Each number is 128 + 24 x the weight over the matrix's rms, rounded and kept within 0 to 255. Layers, rows and columns count from 0. Numbers have three digits each.

# layer 2 attention value, 256x256, rms 0.101, rows 43-63, columns 128-255
108110165151105106167168138161128171122136153150148126097118103110111132160156144115139161164150118126125125118095163122133100113145139118119158115098084131110141186130163143143122141097148102085163093145127130101109135096116135098099120131089114146159127158122138154133120136146158125137105131126155130117089118138131132139147112135130131128112144127107130173137140094116137118115122
114118125151132113133158136130134068136133120131142154120139167171095130099125103150110159103149088079166093109151118123124158176134127153113127149153107137105143137094115104126136147093120148128148153160109139124101106139117135105166086167101111095124119140133106141124114116138140150111106154168128089106137118143155140112129117119145157171142089093146108167132105161154132161126143
142143125112163173099137155120123107107089087151140093149123161106138120129117102133127138133158160106126124119128079117143126125142165124191158110104156099092104121093102135115096131092118111102109121126114118101121158115164093127154169142143132134119146153118142087112120130184139142053138111132131135134162095150125141121132125118160146090072144104141113157105134129145106137101129
100125128119131131118100142153119150133110134123127124147085123138089122120098152112131106126141088133103145161124143162127127126118123146124109140089164128126135091163107122141142130106121157111133130103140129130126105108119101118124113155135137117096108123092112116149100132108122166144121150152128088157122163127155141101135133153125121141121143111140139097132148148108117138134137
107140128126106144101111153089124131156133138166089138099111163130154127149128112075109162104142108138138105166116125097153115132114138120102137132116174103152143104119142110123137140125117132112109143122141084120172152115113090118140136119136116121155110150148092158125137137095092149100136085152129151099084148086099128159120159137149139126107152137155134144079106154120137120151144
142133100140115187119151079127137109136116119171141119148095132109103117143136143145155114174135113127120086096165116124132136169142102120137114119148103112110116113152109127150131136144164126135186104147145139129121156152098103146121141112140140095127156145081162154102147145108153118111093159148138136162125145119120111094109099137143131114125119101131138120109145167141114160140101
103152127108122155100132125128147137107144119127119157110134139100124143153107132111130126122111146152115134121126146116100150156127161136116139124099153142119141102108104159121139162154127120134115146105135116102130126128136157141127113154115123155142114128146119150148130155105140146102135116116109119124110155131158119134162118119145153141138146118105114159106155127121132118101121
109126135180101135141082152149134167147125127138142146114146144145130122140124099110107137085144112104109112158142123127087130116154106142125142143135108096111115127119098094090112115117136110127156118107143113145135112122167132138117142113084129124117124131135097106129150139118131107123111099155137150141138135156124121146113109108169047122159123106114117086124148149110110156120133
089130131158151110141129076123129146113151110110147146133123128150149126151130157131122118093137124125145131128128126117136129126147133124142110122145115156101128134090115155122127061107096160117116104094132156127095118164107090101155113114110122125154157129145126086152158126117113135144132114148129164142149148143105116075127137149115103131150142142124117145117128127143192156138171
122086160108113141131158132132127137137120109152116105102128124107144123109141148124159094128091108131143139090132107119111111120109138123102141123123095142125159158099152132145152129135152138135129125118127124106126130119138102184158155108127121146129151143136132148134118103157149118124146090130155115135129130131148152087121128124081133173131111134086098097135117076080144092150132
141130122113158142116121130134157143129159155133185105146144105140144147131105097147124142131127152132123110112120143135103114141165113128113122176123129092104159149081147116080158166140114135130154090152120149101102125120129126158152169156085136133162142159136152136125136118138116132113118119098135142139143113136143117135152172113122113134144113155128160143106127119181133141139094
147122101138103092133141114140139100141151125114124112105150160150131165133113126154116087126139121153112150109111106106162127113149145142168161164122117113151118124120111100132116104129142139155128160123118123150158124097134136153125165162123119138117139108123143137134118139095084117149105123119107119118148147121154102107112105126139119117104105151110103100121129132146111110105128
149148119168126142173135135120168084120115113125166137147138129137082137135135137144107130115135148157145150090143128129113091129156163091085113168182131126148143126077170085134125151111108149133124090096100123175116133162139131135122132141152088119125127144109150104108113126117136122119101143152106125146107122141125145156118124117156098132115131150076155131162112100123118144152113
128115143144073133165126147109120105148139101144111104150150153121120089125100152122133157143162168125125121142137143169137147120143121140123146136147152108151097135147132126162115150129113169103114120141121144118110133137129144072138193124117147126119111131119143127156166145162115146111136104105157149143123149134122102129156116144100142138130118128102167148151103113137146163171135
155147140146148101121132100133128078138118148119144144146120143117136108134144140141125089113144127108121133171135133143145110145119134139089082168103122140127105142119149130116125123121138081155151129158145135120145139119123143168139125166121116154115126116147175142136113123140136162122131146119104112153138132146147126130105154087097114143115147113150107129140211142130116126141135
138130108122129127136140111097139164143112084176127113100098161115129119117153159127101167159146155100126147129104152148139100124185140129143118114095114088116116135139131126145141151142136128153083149131172121106134123162137176088157132120130107120141157123144111082141139133156121151141062149119151089163108151145126143137131146126129100134129170131105121098090180123148141118104141
123128126148127122130115159129143115142122169122138137126100109119139140096186156161187140141103144132102099101144192148132124139130136147132129149099113141113120151105136126103116143098148093122161120112149115133115108163118112162147106144136116110119116128113158145136142156097132142128153113135111145132132135159096121128163095119162116073101093107113121137112152127111132146088158
075146140115128128138122132133148140151095127113142112128121148148112132124123144091112108124106145141118129146147142166116106137137126134112108106111141114151121126153107149109098171146120182118141106113092128144178093110136152132135122107080105125156155152099118131152110096141141142141148102112153138142128132143128132123113148144160145132126129104150141118113116153109134126121115
121093109098122165119113172140108139148143151089134124151096130144075108127116120120100130137094096126146147107113175141167136128104137139198102161154104100126151112144169151136123094103127142143091123143114127145154176101080158102128107111174120135151128100149118125102147108123119126100114121117075151141131134108099128170127115129151141129124141125172154107146181101134115138109132
072133111140099138116163117163127127088118087101138086137106162166142142183138141132163132128127116123120145153149154140090094149109133114118125116149133107144096135102153117129135123137152101110191126111149142149125128110143151123149127141111141128125138136084145135115128121128124089131121131134118147119126127123117113104138161119138151111096131107114119150115118144124136110112100
119123105124160087119140098127135089121124119133150095142146090137109155095096153101129102101144140099141093125167092120113124069133146115134136166105112157166139127125118127147107118121148126146124091108119102148165129109117120110087157127134132167131124163099167110125095150165167099154151120102144139146130141087139161159132126120163131133134126155150108163120121090079123130126097
# layer 2 attention output (transposed), 256x256, rms 0.0924, rows 43-63, columns 128-255
112157172113133135124132168089105093129127139101112126138126098094124090146124098145118103158126151137128132094122146173124113129127133165134105110106138129066124097133130158121122054110140117120129124152109103120112138107128077141116101106151098113100145125133136097148133118131099127157162137096106117145119100120141115137133130115100149145123134098161117136150137140135161134127137
121141097150167156124138115119122107160097123131168118134119103117117113122145135112138165126132094137142118133164149118161133099121139116090127127124123130132098124133150111173126171100166140113117106133096165113129127153136117124165152098101085071112153118148122132119102115110136141160097100171133153080122142173151123116080113173123111118134117148109144119127134121155110157126105
133161097140114125151108161130109139122121110141136123169132117114119108108125126117145132124147139122105131114128132132125157155150172138110077142187115128146139142125209161130110121149123115128138192105134116146163117145095123125112140132121110111126130147117116093132085069112120130145151173154145144146124140098149152154143149121130127114173116154118130140135168088136096086099112
114114128165167094129114130172125120112096142122123117135136102119108131145116096130112163105144127123155117096127133088115133155141145162142148159154158133162131139120102109135105082121143111171102141160101145129118126137140142132153139092135103121126119094135141124116108140108133171136161142135097147133115150156144102123152160113117148189164133114161121171114104144091112097140163
131098163113129104157108124147123146108123129145137097148084154142118170124067134141157178122122141144139122141124136118086151111154096126088138155145128123135147084121108139139120113140112110134115144131143093119150168155124129103141118143127127133121122108129120111119140124102140133123123109146088125112100124149090133137120157140140125122109131129110132146126116135126136135112098
163092116149149132102102139143112138160135120127126130118114115136173102131115131133131122104170100108119103139140146110140140137103173113079105127129109122121103166170105107073114140108108131108115136125120147122144168138147151111070137129110110105134133143098110153127113146128113133153103129119130106111116089081136131128115148139155175125132148146124095111096107112114133099157158
076129140138102093140142129128118130154132133138166133092131102129100137125128135116170165131088156134119106148146115130146118131098122083125137092113089154119087137157155117121148098132178113156161136101141133126129131112147108175102138136166099151131151123139183079154118085142127152131114162142113116112092146103103112106147131124133133112132117111139133108102159143149134176116133
130122166123110140134132133143146085129140165116122141116133111136081143157111136128136142099121066100164126104124141111126099115139103147131121112136138155151132100107146102096131121121126130117113105130132144122112133134129132161143113137124109094108142120100117104147123107055118099128121109141136124129062169145131135138125173137128128087081160088121109145175080091115128134130100
169100203126142097126130120127121176118095108140159115155134168128119134122151123153116119122116135145133113156115115075099104156134132089141077128169145145183133162081105182121110150117105139119110133105162150090128131151147101116109138146132136138159107126107076148110108142120090107114124120131148119145107151124168132123096115126120136133101111144139161141114148171123221184104138
121126067150153106139135137123116093137141163158090132120113123151135126131147108130115119173071141135134131109118112092104127155134133156120126117139106123162161164093149133158112134159172124109127109125154126207134148120080076150103117122100165100124109160143117110120102135115115154165110157125100090162127120114155153094147128140111114145127103094138105141156090180120119128141146
117123101129122161098143104089119123122143158139121117144128092149128090176111146107145136172125111141133142105122119113127141110091122108140144128142148123145117131153136150133125102133080098090139117128151113127097116133140075119116158118136133127192095122128091124098088104107089092124136130097121115132119121114141142151094126119164168167129124087135167129124109100115152100136158
162140143139140141143163147171139101144142151110134095101135123127135101100110161157149117175141129136106111115113111136124088165102154111121091128189104112096149113148130129138163145152154138138125089151148132141142125121111154145139104130142136152130150104124161148134120099105146100083194099124116147106132141131138096138120128157100134180131115173150150093138108097113138103118116
135174128111149156086163170136131128123117137124121164183150142138154122164112115141103081113088137143115114137125135104144140106099139140148131077120155110162131133135124094133104159100117107150108152118120117110133137138142120128138111117125122111127120111133090151105171165145139122109086124119137120109161114128109126156109127125180102095083167131154155145109138122120111115120115
091123117092112090142131132140114140143105169152140124106152096086137157115064120082149119114176122136161130121143173128167160112151105109105141100111160124146106118137118132173130169079136116145170119143118151126118135153092122122121140132121075155125154060122102112107143088160148119151101108128115143094147110150110139128145121148108116089144158104131158089112120135153088127124165
131116139148122154131113106100132152177139099117140133139117138137113129146152119166137093154143114104115109164086103128121128137122141121123138135113115105124124103107121118132137143152139120109150141125108079139133163137124154147111124156096142146170127133133142130129068121123120159131132123107114132155116113109103113114139123146156108142127130094119147143130146094147101116116119
079153136169161097128082148109125171123161126122079139130073118081122126170124083079126165135125156123117126162136113144135145169134142136121124155085115163117104114155097120119102097128145107109129175124136126106142107080097172118153131128123134129131107141159119123091129101125173106140138117148119114149130141089198100133152128105159123107156171161126147099117150121137162159138133
126142138142113150099142158118126171118126098137137095099100083125115128112128157128147128141098124140126122139114133122158129143124100100127151113103081165135124154084142142114159144098132132098135142183074099120096156102143104105143155084137105131140101134112148172151128137116115178139122139135124098140137156110121142141128116168148120117129120121122103123131141113168120150140153
112122144144114114161145111147117086091129115140133112164177112103105120159145124120183152111122102135156167117125131117085127124165132165134136140061130147125140148129141155105127101115119124117126116126076123146140176158141139168096128109137130082150127137162108132106123115170101094129102131116126125120130158180130167093122140132097121115121092144140154139145137112162118134117126
116080106147128125125128106092116136154133108117106150135109137112149100154120139107104158088149154100117129146102139122125119101122162154149097136115100120139123113181089123131126165146107107113102109125140097132107133140167127134101128106123112115109125159123116108112155104118103125148174100088111125121121110138099093108136105096103095130144142152139094142097125147144131129113120
151169104124147116109108112137120135123174141100111121146130122137133102123143117159144138100109125122076154144126157145151142143158125149122090111131123126162120112110108126125149128137124125107131109125124154104128139124132107146136114128133103123117106073139131146157146116128130168137110124095118104185120149151122138131129134161157136124103135119136126132161150140111143105145145
134149107138143146121126149153134082126141142142130165159156154107105145085113151144110124100145141133170099127139135168140112120085144103129065111137116143120125149122105142169084114113126107134167098119160141128172130105143146162107105074138164167145113117125116111154103131148187126150153153142106098136132146138107123178112097137086125132104100169151099130167162096144102094081139
# layer 2 attention query, 256x256, rms 0.116, rows 64-97, columns 128-255
084093109134111094117092113159139142137106128110119153156112142101143123166128117131105130153134105132115105140144128142149068128089106095125147155126151133127100141124102122164124119169110117085088110134091139156156129155100135134102129097128089093146169150165123163141129135150129139133129129132138123125098095154125099108098142112138154141132141143139137144166178132130164096115124
117095160128133120160144139131068131127147109140104118090130144077148113161108128128106115097145110100112092122111157122112127102128122123125124111106131055071112171141153119149118127115132134118083142127067137184153147159111113186147100153118116145097135093126117158096140153211107139115143091154124152119080132129130130147118141118130115103134142135136134157093156132147127133114131
163129169156146166124151150128156114100147121095111096135151141125123128117129135097127108096129087139114126104108139105113122162176131108148132085133109143107131129130129108133119109148123097153140158148164103157151124134125120125135109169115154159101107146104152110129162124100113063111153115139124112112158148127140146131183135121089091121106123134132132152089131110132110162147148
101049118178112125127131155136129147083137170160094176153088144146121153125102119127097139121103116120139136105160147154115153122155128159089112119104071166108157115136080105109138135156082111074157159182098094121086108125106078130109149126174092159110171114144110132187117126123081166128149099097084143107156142122137126148179110125110111115141186118075148144122130171120120111165162
095132061152152138128094115153120131128143125137104105115144106110126138147094119154131114156111146132116136113138133120105115138120109141074124136160155121141135136093132141138140123157115119123151120115149183130147165165134147117117174122168118152127138165079114142134118105106118138134142114127129151097128130089119114132082123102147179098153153129130142156140116138109156140119090
132122144111149114096123139135152116091112156091114099149141190130103110142194105118134106105175104140119115083094126108160140130082156113134107110092146135133145125110120126148123113117103152159128094099136136130083066100118122104133125076126153104148151098132141100112161125133125130087090135117148124138107115119142119122102142159119112141133111125119092103170102092097163104131128
120092122103140100160169122121155064139150156091126128122132113122139119137112128156169105088070097114041097098171088142087144151123140146165166111117121127156154174119111097181135100137107135127123113118159087113119143166163131085093098139124145132139134158150108085105105151157107100130122080147158115109111180141149137126117155115090095129152131141154111135081130132108151118105069
154118135129118106131118142144140115130100119110134090090127165102082119095129107160162098122139145171139094116147156127141109154156154162151112171146096166139130131191134160108106083158186163127103112143137126103184079118143126145153158106102102135149171112116143140113113128109150168176101159122089120117120146091120109129101145104106100142125112126092120147139129137095080086127212
078106105116122117158092109178124172109101107187130193130120130126119141143120148131177121107158106160124138120138149131155115036096168142131127129141145115151138135124149135169151162062121109138143120062077134176094146107135148128122076128172115118147176137193071120108121144153088170142136149121128118127107122120165093114109155079109085104095134131174106103141150130127170073088123
114154104100133160095129135122123161142134111115101112160132126142164077071151162139141167102153116181124073147103117111119125146125164152152133110154141149145110121184184106124115199136108116128101113095134135110130156116126133105149092136087156131122147155172114147104133125142091120208132157150102152136114138134137128115120158096186140155161096142123114091095147125135122126151152
174117126111142128172111147119099101123102145161143094092105065143059175146106129109094133149118142146139134109122114146075130126149155134116127114157133143111130117099153098106108052105123124135110133101108096118184130102109104156163126097096106153106121142108118111182173100126142127151090147134150163183103161134162159144095159180142136153139143110118073154138133147131099116137130
110159112195134168172067120119136107121127134113148129147115178119152156149114071095138153122120120128138111120129157133162179138161133156128122129121114099177089105135102167152101140133168151085126090115117178144099159138068082108130109204121143162137138068103140164152091135111153138093132119147172153096092128109167147164090119105161161143124125090119122138134163121189143128135120
141152176146162126073118141151136154147132135128156087127145144084151143103158088164110124130118174138140125115188143115089119122058120113145127114134098124106143135111104160168162124122137152134153100153137147136130091103160119128159189112137110101134132125173124137125133145157086129094129179135143142086163112118127099135136086132078154153153102127108140130142144140112150114093114
109159115117080107113141186104124122160107107173128104081132087146151134136158110142136148187143131142112089096123127115080173115136167114154161095125149130112155166121138130114142133151121102095105140177148092117108143098192112111128127167183140131163154155159103116124143135139139177129143114149130099091158125117142148111173116052125123128092119152122160136087120106078068126114143
189143146128129148142128151134114093127102121149134083103172134145155093149133128126158107123127110168143159089115108104134157171144106142099088136115091145095075115138059113144146130150196111130105122126129128121072137128143093119179118157126114114134143111129121093157155111154167110167169133083158172057137170107069153105106166131131108091110088112110123154165165105152104134141187
117147139156160103117120131134143134127093136155105113116102158143119131155145109084132129138134099096129125113103165130093151146128141144137197105160152079130145145135158121092123125136105113090137127118160104103154119111139114128116106133163135155110129118137096110124123142112160136138124105142110138143124114136124093174099119101138122138091142113150159096126123133115169086119136
131102117151117128127175131072156138172101100109114091066106077097106124084137141143136136140127097094134111134106157148142136102130078152162115147140119116172123122092113125180141113173142179148205163135105126121148096119125121148096101138102137137133147194132116161199118137160138149101156128132156152105130132109133130111135121196081184111103138139111152190165137050164109116098104
145160162133135151162168086138099092117100082101116110145133157126145101109136116138114160136144130133105082078128167139103111135118111131119186091109133132087138120119139040144124084115160154142118143179149100125054118156082109122141099146140114193100140110123103166139094130086122142117152147134128087136084167117146083097148131108094086150152162099186125163122137153089086122070162
130146110050117151116115146110045165158060148120131104098105136130116101116113080146121090123117162086183113128095125138092121128146211121143089161144112162145156111112146123144166167163145102119130119149139124150124117141147147180152122136129121111094126091156149102130087121124120085166137090120157084122097170115127099115126139095135083111118124110125142131133114130123140134105135
135140131088175092140169115184101113106118178133135122143100162159107079169089141150093150084177182110163165149161098133138078151133111147115196105179168165150137113151172152092129115150127050134111106128134193126129143092090162162118130140089163143153120161131145090072131141106143130188151166109145161079121104112146140171149141114134207106151101096112130135092101136149154142098143
158138114180140134102122152080133105128165134074171125150143158119128172115091161123116146148115094139130149136156090102159150129147087077132087136150174112101096163130119106097069141159113111102115114115138087094168143103132172126124086094170146150153131118144139183154151130150193100123125071071097164099093091083116118097101130142029128153089119158144137144138111179162082108060117
168126063120145127064134159114093160179082095139149109143142128210093113133116069127152053134164049141143162103112127120114178101125150141165140130100141180134180096120128133093100129123102117126089110158133100101113147175077154114119090115118137155139147079123133076157118087118129176135115135132168148145162118145102190090137145146155112098213087160188111123161179153114147144135114
101106129154095133136130112137125098151083104142104129073111095130158174108147104085101139181159077116156167107141124165174126132133130070114150119198120137173150162136135163138149154086107125117135141122185151152132176134136144076156133142149143150110079158086156149172145121092094127151151150142124130142108145091122176157120175158135133172146127128151161127125157141077139147140142
132113108107177143107129116126138090165114097117078120052173138127151132179149087138167126109147134127102110149110143123109145121096150128175080115119124133118137154177106131131119114114142151148146126135131086126090065107131130153115145144128087123143143154149143135099101165098149133121138128126150090160131145121144115126122121189146131132134126163076087131148164165144094056134142
105104109123088078116098118131120133145122141140106124157103074139106155115156152083146096104172105121152129159131129082101138091147117150166121131203143134129109134129145172068090130139180140131166112121161118143085147129134124112149164099111096105163155160110082160164151099097116081099130121173055100126121080157094112132113125143119114099141119085127142137187069132133162137129120
144143097173101121171150128139128158166149137045147148103070131132131132120138191212102081139128103120058150107114122103118125102091160177112188160127094178124128103084079143127147118169147138132133138146125165127162088147081138111118094132166126141154157101143167156125138140100135139113139157129163151157121132128128087189152103137117060142092148115174118119115133167122129167106104
044123079077075159170113074134126099108143172147155119138179125122122155074144120178156119101126133083138116128158152063155125150100104117126161095114165136158117156118151130113162129153109114186146112143127116111162104108145041118097100149135129137128111115126161093075125065144146122145113121146167131154132113169109095147084130168151128120117135095106092139112108061133138111133116
083110080127148123154158157112092142115107145166142116145156132141134085125164109140153101084107045169175127155145163123095158147151109112133179111115113107121146110148128122037103118162126109166149110087123132189128154100098097132175165130142118120163151147135193125162101102169083117151106150183182146092076185139081131135114120107139145103113097162114107100138155128147137143115125
112098095098122124159084133164145105090085106096126119134137127124127141109124097106146099125157143116126123172106169146173107084151175139106120142136118195149174184108109158143138151122110149164167149161165113154145151085152124075137126128144126108119149091157118088193129097132127095119151158154083128139146167077113164134086159140144142131090078079154141145101082127164097153109132
129144116147137145144140144107082115118129091198111132099081120125164111164164138130053131083115156135166162114174106100105131130071137121107150126082129147102150130178114094143156165164127111161168078125111108171102089147097203074156152113101121125132112130115130112159119162152130119134121119123116147193112153156146187151127101076120120119136168167146168119127111110142107067118136
167136169106114181179124121161144192095148140139183161117130113101132061113141100136158082104107190155143090185104097134114202110148125108103138118115093116143184178183117140133148140108129098131148112180129163125159123153168120120122155137099133141164084098095117119176122108138159098143133133175141104152144127141162088070117150131069149114131060152156159098145134162146120078147100
201090099128106110109094095062153144120169139162158114155163131090154122106120119133188145154127077141160122154084114084082099057085122107088117119105080122141149141107124119123093110137125127174093107124167143130169150119138153143039168154201114061118085169193104159139174157102150188133130107154129128110066124118124170111189133109117165146130135146116115102110138093080085147091155
168122123110123145122157133104156113143141138136156088120121118171126125150087138128151125105101152138141156133103157134099116133162146142154114137135118106137107093110150141093108149088125136133135124107159129111116097124165174129105113160155130159097111106136110129118125117087196156126141123160113139118128155147115162125148142148122123131089129146154115111095119091118096114132129
117149103152119155093133135155139150118134132134121079173097120143107144114144160127133092156124124114091115144141130133163110085147135071131147126155142114150134121116098126112148122199127135134147114121145159162152156129084119115096090066105160134150132170154111131135142139110138106141097135111127085154101118163130122148115100159136149115150123128119121116132117132125121087134134
# layer 2 attention key, 256x256, rms 0.119, rows 64-96, columns 128-255
121114134138131142100079123154127128115140111132133109111159115119135153163180094142118134153119157130123101153140125098120127107132121110148119155153144105145103122102144124140107100114146109137129121088101115138108138162127114156140109081155160112158114137119120135131118153124161118149147185163111120110134122130150074109131106114111105123137101098127098117124099166110133147128146
124089126080122160116164130136147134096146167163142088157116087101115143088115103124142120114130076141132131131153139099106120133161145137119115127156093139149169182150151137158134113089130143122135182160126164103099159136134131119113105130172123129148120117123140117157113118114135100107114175140094171097157130112115160122097155136115096120140098109149146096107150113154085150075171
083134120144138091160157105129109082156095153136143161083148102115143099144120089133137149134154116095159140100144174139101116104155092142109098133140117136122100105136133173140093126106096098150154073104135094144118105135138099115146123146102130140090151109149107161096163127112150135164116126116138113144105134126120121152166153138126143126117134186122113126127149165149119110135097
151145112117078126133101106137107145154121112070127121139122119127140074166070140106144089162161134139163104091125156174115158080126165178184133119098139121122124127133169107128115105089168143149075135153123134150187130089137110156149110108112116163130089140076145170108120123169136166111110133121161126117087061151141139067133138104188156110115089113134069083175104132131155073127131
120157151134110081127154155103159171107118104152113135110131122145117128132124137129150139117092158159112148152130124106156128140111156078140146142094096132085045093093088128095119130115162139129148124108104137131126128128154121158134081137143107112136134152148122147109117109095129141157185162141115136153121130102113121125134191145142152121131129193149108123109144153097102121157154
089154162125121115138100099130157122118139130153112151128134157131114101104095089135171190140144079111107179181105152120127166136093125132149156114171145177127154092125101108102149152164145105118131090141146128104128135126137129118123099126142100133139150149101115154125124122145145111139137136130159129099165165132105132094164112134146102108139136140129136135070141147113100137146149
085200090147118122142160067143148177108117150131114151136090107099097092170157061134097125113175097143142124140094140127082142080153138110139140075169102140108099109088144174106111136142127127137103127146124131131128105124158131136094143136175120128116176150121133141122126131109156142158148130124170123092160124163127148126149120131120136126181070089132121149150134076132092126172145
139120135151170115130144137087137120102115115096120087127141139088160194111122133112163126122063129164141111153140145161132102141115104120081150114107087116142133179080140088156129100096121078169142092135173151120137124138136132100126140142146147077138143143151143143113148132157100175168163119100120141137142121166169103171130132154133153124112145085188073120135167152113164120112115
114124094146094156112128147159150131081105115059121116141114121135123132114146142161149138130130149191145101141119115083114142093165137161128152114145091102146162120131157155146154090137154140146127163149067153071132167154130135124159142145131148101170074121123144131155083125116166101126108122097141088126111138087145136116136168130122131127141135110116163114154097104130130099119148
139144115104167128127137090161095101103117155112184130175122102119090189110190153135131106098163095099076149143111123200116114133091165125117082149112114114100178134140163123125049127145124126151107164124063096140184139155100120167111145145144058135168102111097131117124087146139134081105103127125142112142140156147095112127142084135092078122161087088105185162118106122122152135151088
133128103158092131067120129098153092142201143121084168175170124126146128185146155135094137079145155164118126118134109114138114170079141098168103105119082113116154164142113192095127127121159161116118120127151111123097080104156146131109097123145107099114109128125159126065140140150147143103143097151118129105148082061190100100113138138131110123156134090125100085091172160108100132129105
159107147082133122105100129117080150111140115150127105126088089111087135105094171156115104155101108125185139147151140121158116145132146078104100125101155107120113113165151128087139090114139099126141123163088088166156125102114156122153147106095105109097135161072115106099131134143120121117083161107167100101223132127102109117122131104147129134184120179157186106108128113083130095094136
141123120109109139097136150104138147096172153119105104143144101118102102141123073140123116148110121132172135146119158105113082150136149146148154164094081199116122148126137158171102105151129099144127130106157136162109126133113151213086135127181156111152129141100174139152097127135144124169117116104095123129169128150165139179125120092133118101080142154137169144089122114168108136176101
104147129143158092132095177152131168106129117062137157122092111128130118146075125131122106085150161145127121098111155079145114185130114162153111174126122160133136089131159138159129131172117073134157127113076173161107096077116082180104118100055095095141119145142167103138115136137081103148134094122092092077087078143094151116129130119123116139138159128147128108147134142186164106081114
095049162094187146138167101144130154128096128149120129166131103135125098145101123172087097156159093100093117144105137114128109114061139167181138124148106149140131195128138136123132115113051120129170155130160171119081121163104095131144089104101104101162157117168112142113124142083126161152130088141125110162097125093127098136154177122118101073107180172152106154135106149123147153102068
100093114175066116152148127158127114152109120144145092097176152121148080046132119114141167126101106041131158080154072168118174134194118149110102145192118142124091107083141122156160120155110116088093128147127143134161150132084152109103143076156134107093139161135072123167112142125124132130145122082133144126110152132055220109145178169147073129098166062095164144157185123136101144140147
175132075112137080118126092137120122158137140123131106114085081106135120150104167146113149112100186151165063136133137105173123139158115147130150160167209149075134102126162122147111148085117103119096142141157131107154098114101141108110095108130157088161139105147150127143117143161145102142165115114096164113099165112140075127130157123155144121127122150119094143100092146130163106185109
100109142119132157157121162168115138106145174138113107112140114166116157157171143090106123153121150104132153114160199178099101104123163103161105106151142109093058108148126134141167087122070110059167135128112170102150146165165108112132092136099179132161142115070156135097130119190116133169126122120097139127177147158145148071131101162137093085087077081148088105115141084171138137149033
128115115142155083079090150126146133163116151140154160111139129158137208125154164146135120106170132100109066095164129133148122074106119095123155093072147088140143128102183110144097073153099090132151107098141079181134150094158130116174117136142093146111176187125120103142162148028174158108094147163134124112118116166110103149136147118085127174105174124132153118106183134127125170122108
126120106147086158175157122125132092130121056189096152147157131144108152120168168119141130142105093182138118127100133139149133166112117157162138174114140117174022132105186107115119156092164161138134129115144116110122177214154108112093107128141100102125090120107117110129141144075070112126132135123155143098152123160066092101154126097139128095114157123116126143166161152123139139144094
169140117096084133079124139137124145117130159121111115158128175086102119149113131079140146153107172127150130133151125149146080108087111111138154169161104126135134123136136118122160166143152137148111141183156156176115116143132139114121111114103141109136125169171083103131126114167100142055157127159087115132123170067044121077129094125057107095119147088161078104110148133138130124148112
125159141113160122129074160137127069096101138144140121123128150053172099117079137064082150145162116173134090137121107122138116166107149101155061134100131098113073101124082104148132134139133141097172126040129130179148101163111110101116138140105099087107127176138166162124121142119189128077084161147115050105140094124139098196172111106131150140087068119119161156142114073139138120137150
112151091134101102156106146125112149100145163142083103135181136107165136139156173138169099133145152116131089148123116135120128121180163145139138138110082139155162130113124051149070105107147121145124073094111159124112149071111099139126139185169134080149106123109131066130121147094126133124085139062096168164162127142166133138150123123153149135098131145180128127173136095122138083169128
104158104125118077138187110123121163079168080142157152095123141140141156165113163115140123133116108120133145092151144135105149077118162137136145088157188121151120133074154148147121146143082130146135068133158156123140095151141111098124093116084147131162128122136150144120147072140146120147128111142133097109136152101150112169148104106130154102126121065176163144111163173128092177127132
124183161145123132119138164167143099094081106131132094162112149129114148127139117153172179104118137111108164101176123087161079154140100174142090068158105117106135124096160100132148159126096149068156135061113132120134100057067144135088153160158177071100093123154166151107106099099136090176156157113199111119105155109115097160150088143130124121143107151132121108118136158126083103108089
174084168106106157126129068117145116135122127125138186148132149125156117133076099061130128125072176090200073169105113216109111146117105156116094150124087121101094202084099162142143125125137095180123083128124166106111110146155146085118151111105138086114160191080137138146109108129085107152124135107144137121118108150105158109136169127174171112127093144150122114124171131150160105137148
117105106141131108129093116098176124119147045145141144116117102133124154125118115142117082144081132169205112112092154092129130177092148109109107108169142128129121117098146104128118154125111158128115149124095154095141123132112148130141135129108132109070134149109121156135137113108116084115124180121080098154113116095135109121152109180158122116108079085082086096160081184065115110141166
134137081105090160124099116072113093128149117135126119080099155114108126156102133137122117160147148118140145146109169100133127105160149143130109098140171135136133200159127107166085149129112153069124094084130106134129177179155168146102115136148129087080061106173131123126108104143144077126132142144077115085160124101108152123125151122114161102081123135117166123105128103151120154112095
112113126142137064135125119100122139118126169107143128064095118088168085079105144110168119153109109157128153146113107123121103178093198150168131125078104150095174120119121131151169125114086092132129155158106128138092111088131130159144142129125111096143071096092145117083151118135125049122132116087136111155149111119127106108119134147155156153132120115154181116130181219127151148193077
116101135105134151111129169097172135117088091109098185091146109111135172102112121119111086116124178069121173166080138119145118153142118115154115167150171102104174128140150189123172165114111141091119127118069133141138163111133143129106116117175094113166121132075167182124116083100097194156155144082163068115154146118126128098136115136121151128097164083116103169121126078121161115124149
068137089130179100084112101123147083157097107133116161135125184144115137194105168143129134162155115123132142155131160117148160133117164115116124178126145167143126091082130165128134096117151128164123097124145132123146122156110140174120173135139192145086113097152180111137190148127064169098154145132164096152164126126116137138080127171135100128142105141101130116183137147130185091149156
089107133120128141138112137159091107126133111160117146113078079104087096151083119145109137129143161101115167133126133071166116176186128136126128137057118118117116154134100082095146153184124143083166148133093124099132077135143156103134090158179108135146155149139138099133174132100131122091134127159130131117077147168167137153115135166132075094114116162154112145158104172133150117082145
140144106102139139122153121175139138126143120113106132082141139128145136095127137134126094164166107105133104121146127144131110147115119156118106122162124189136162135148110116113146114126089125127103136129151116132158137102139119094093140143143132106109120144134144149132141142113116128089176133118102131139109129111150143117097166136169125138119097133136120108157137149111087111118124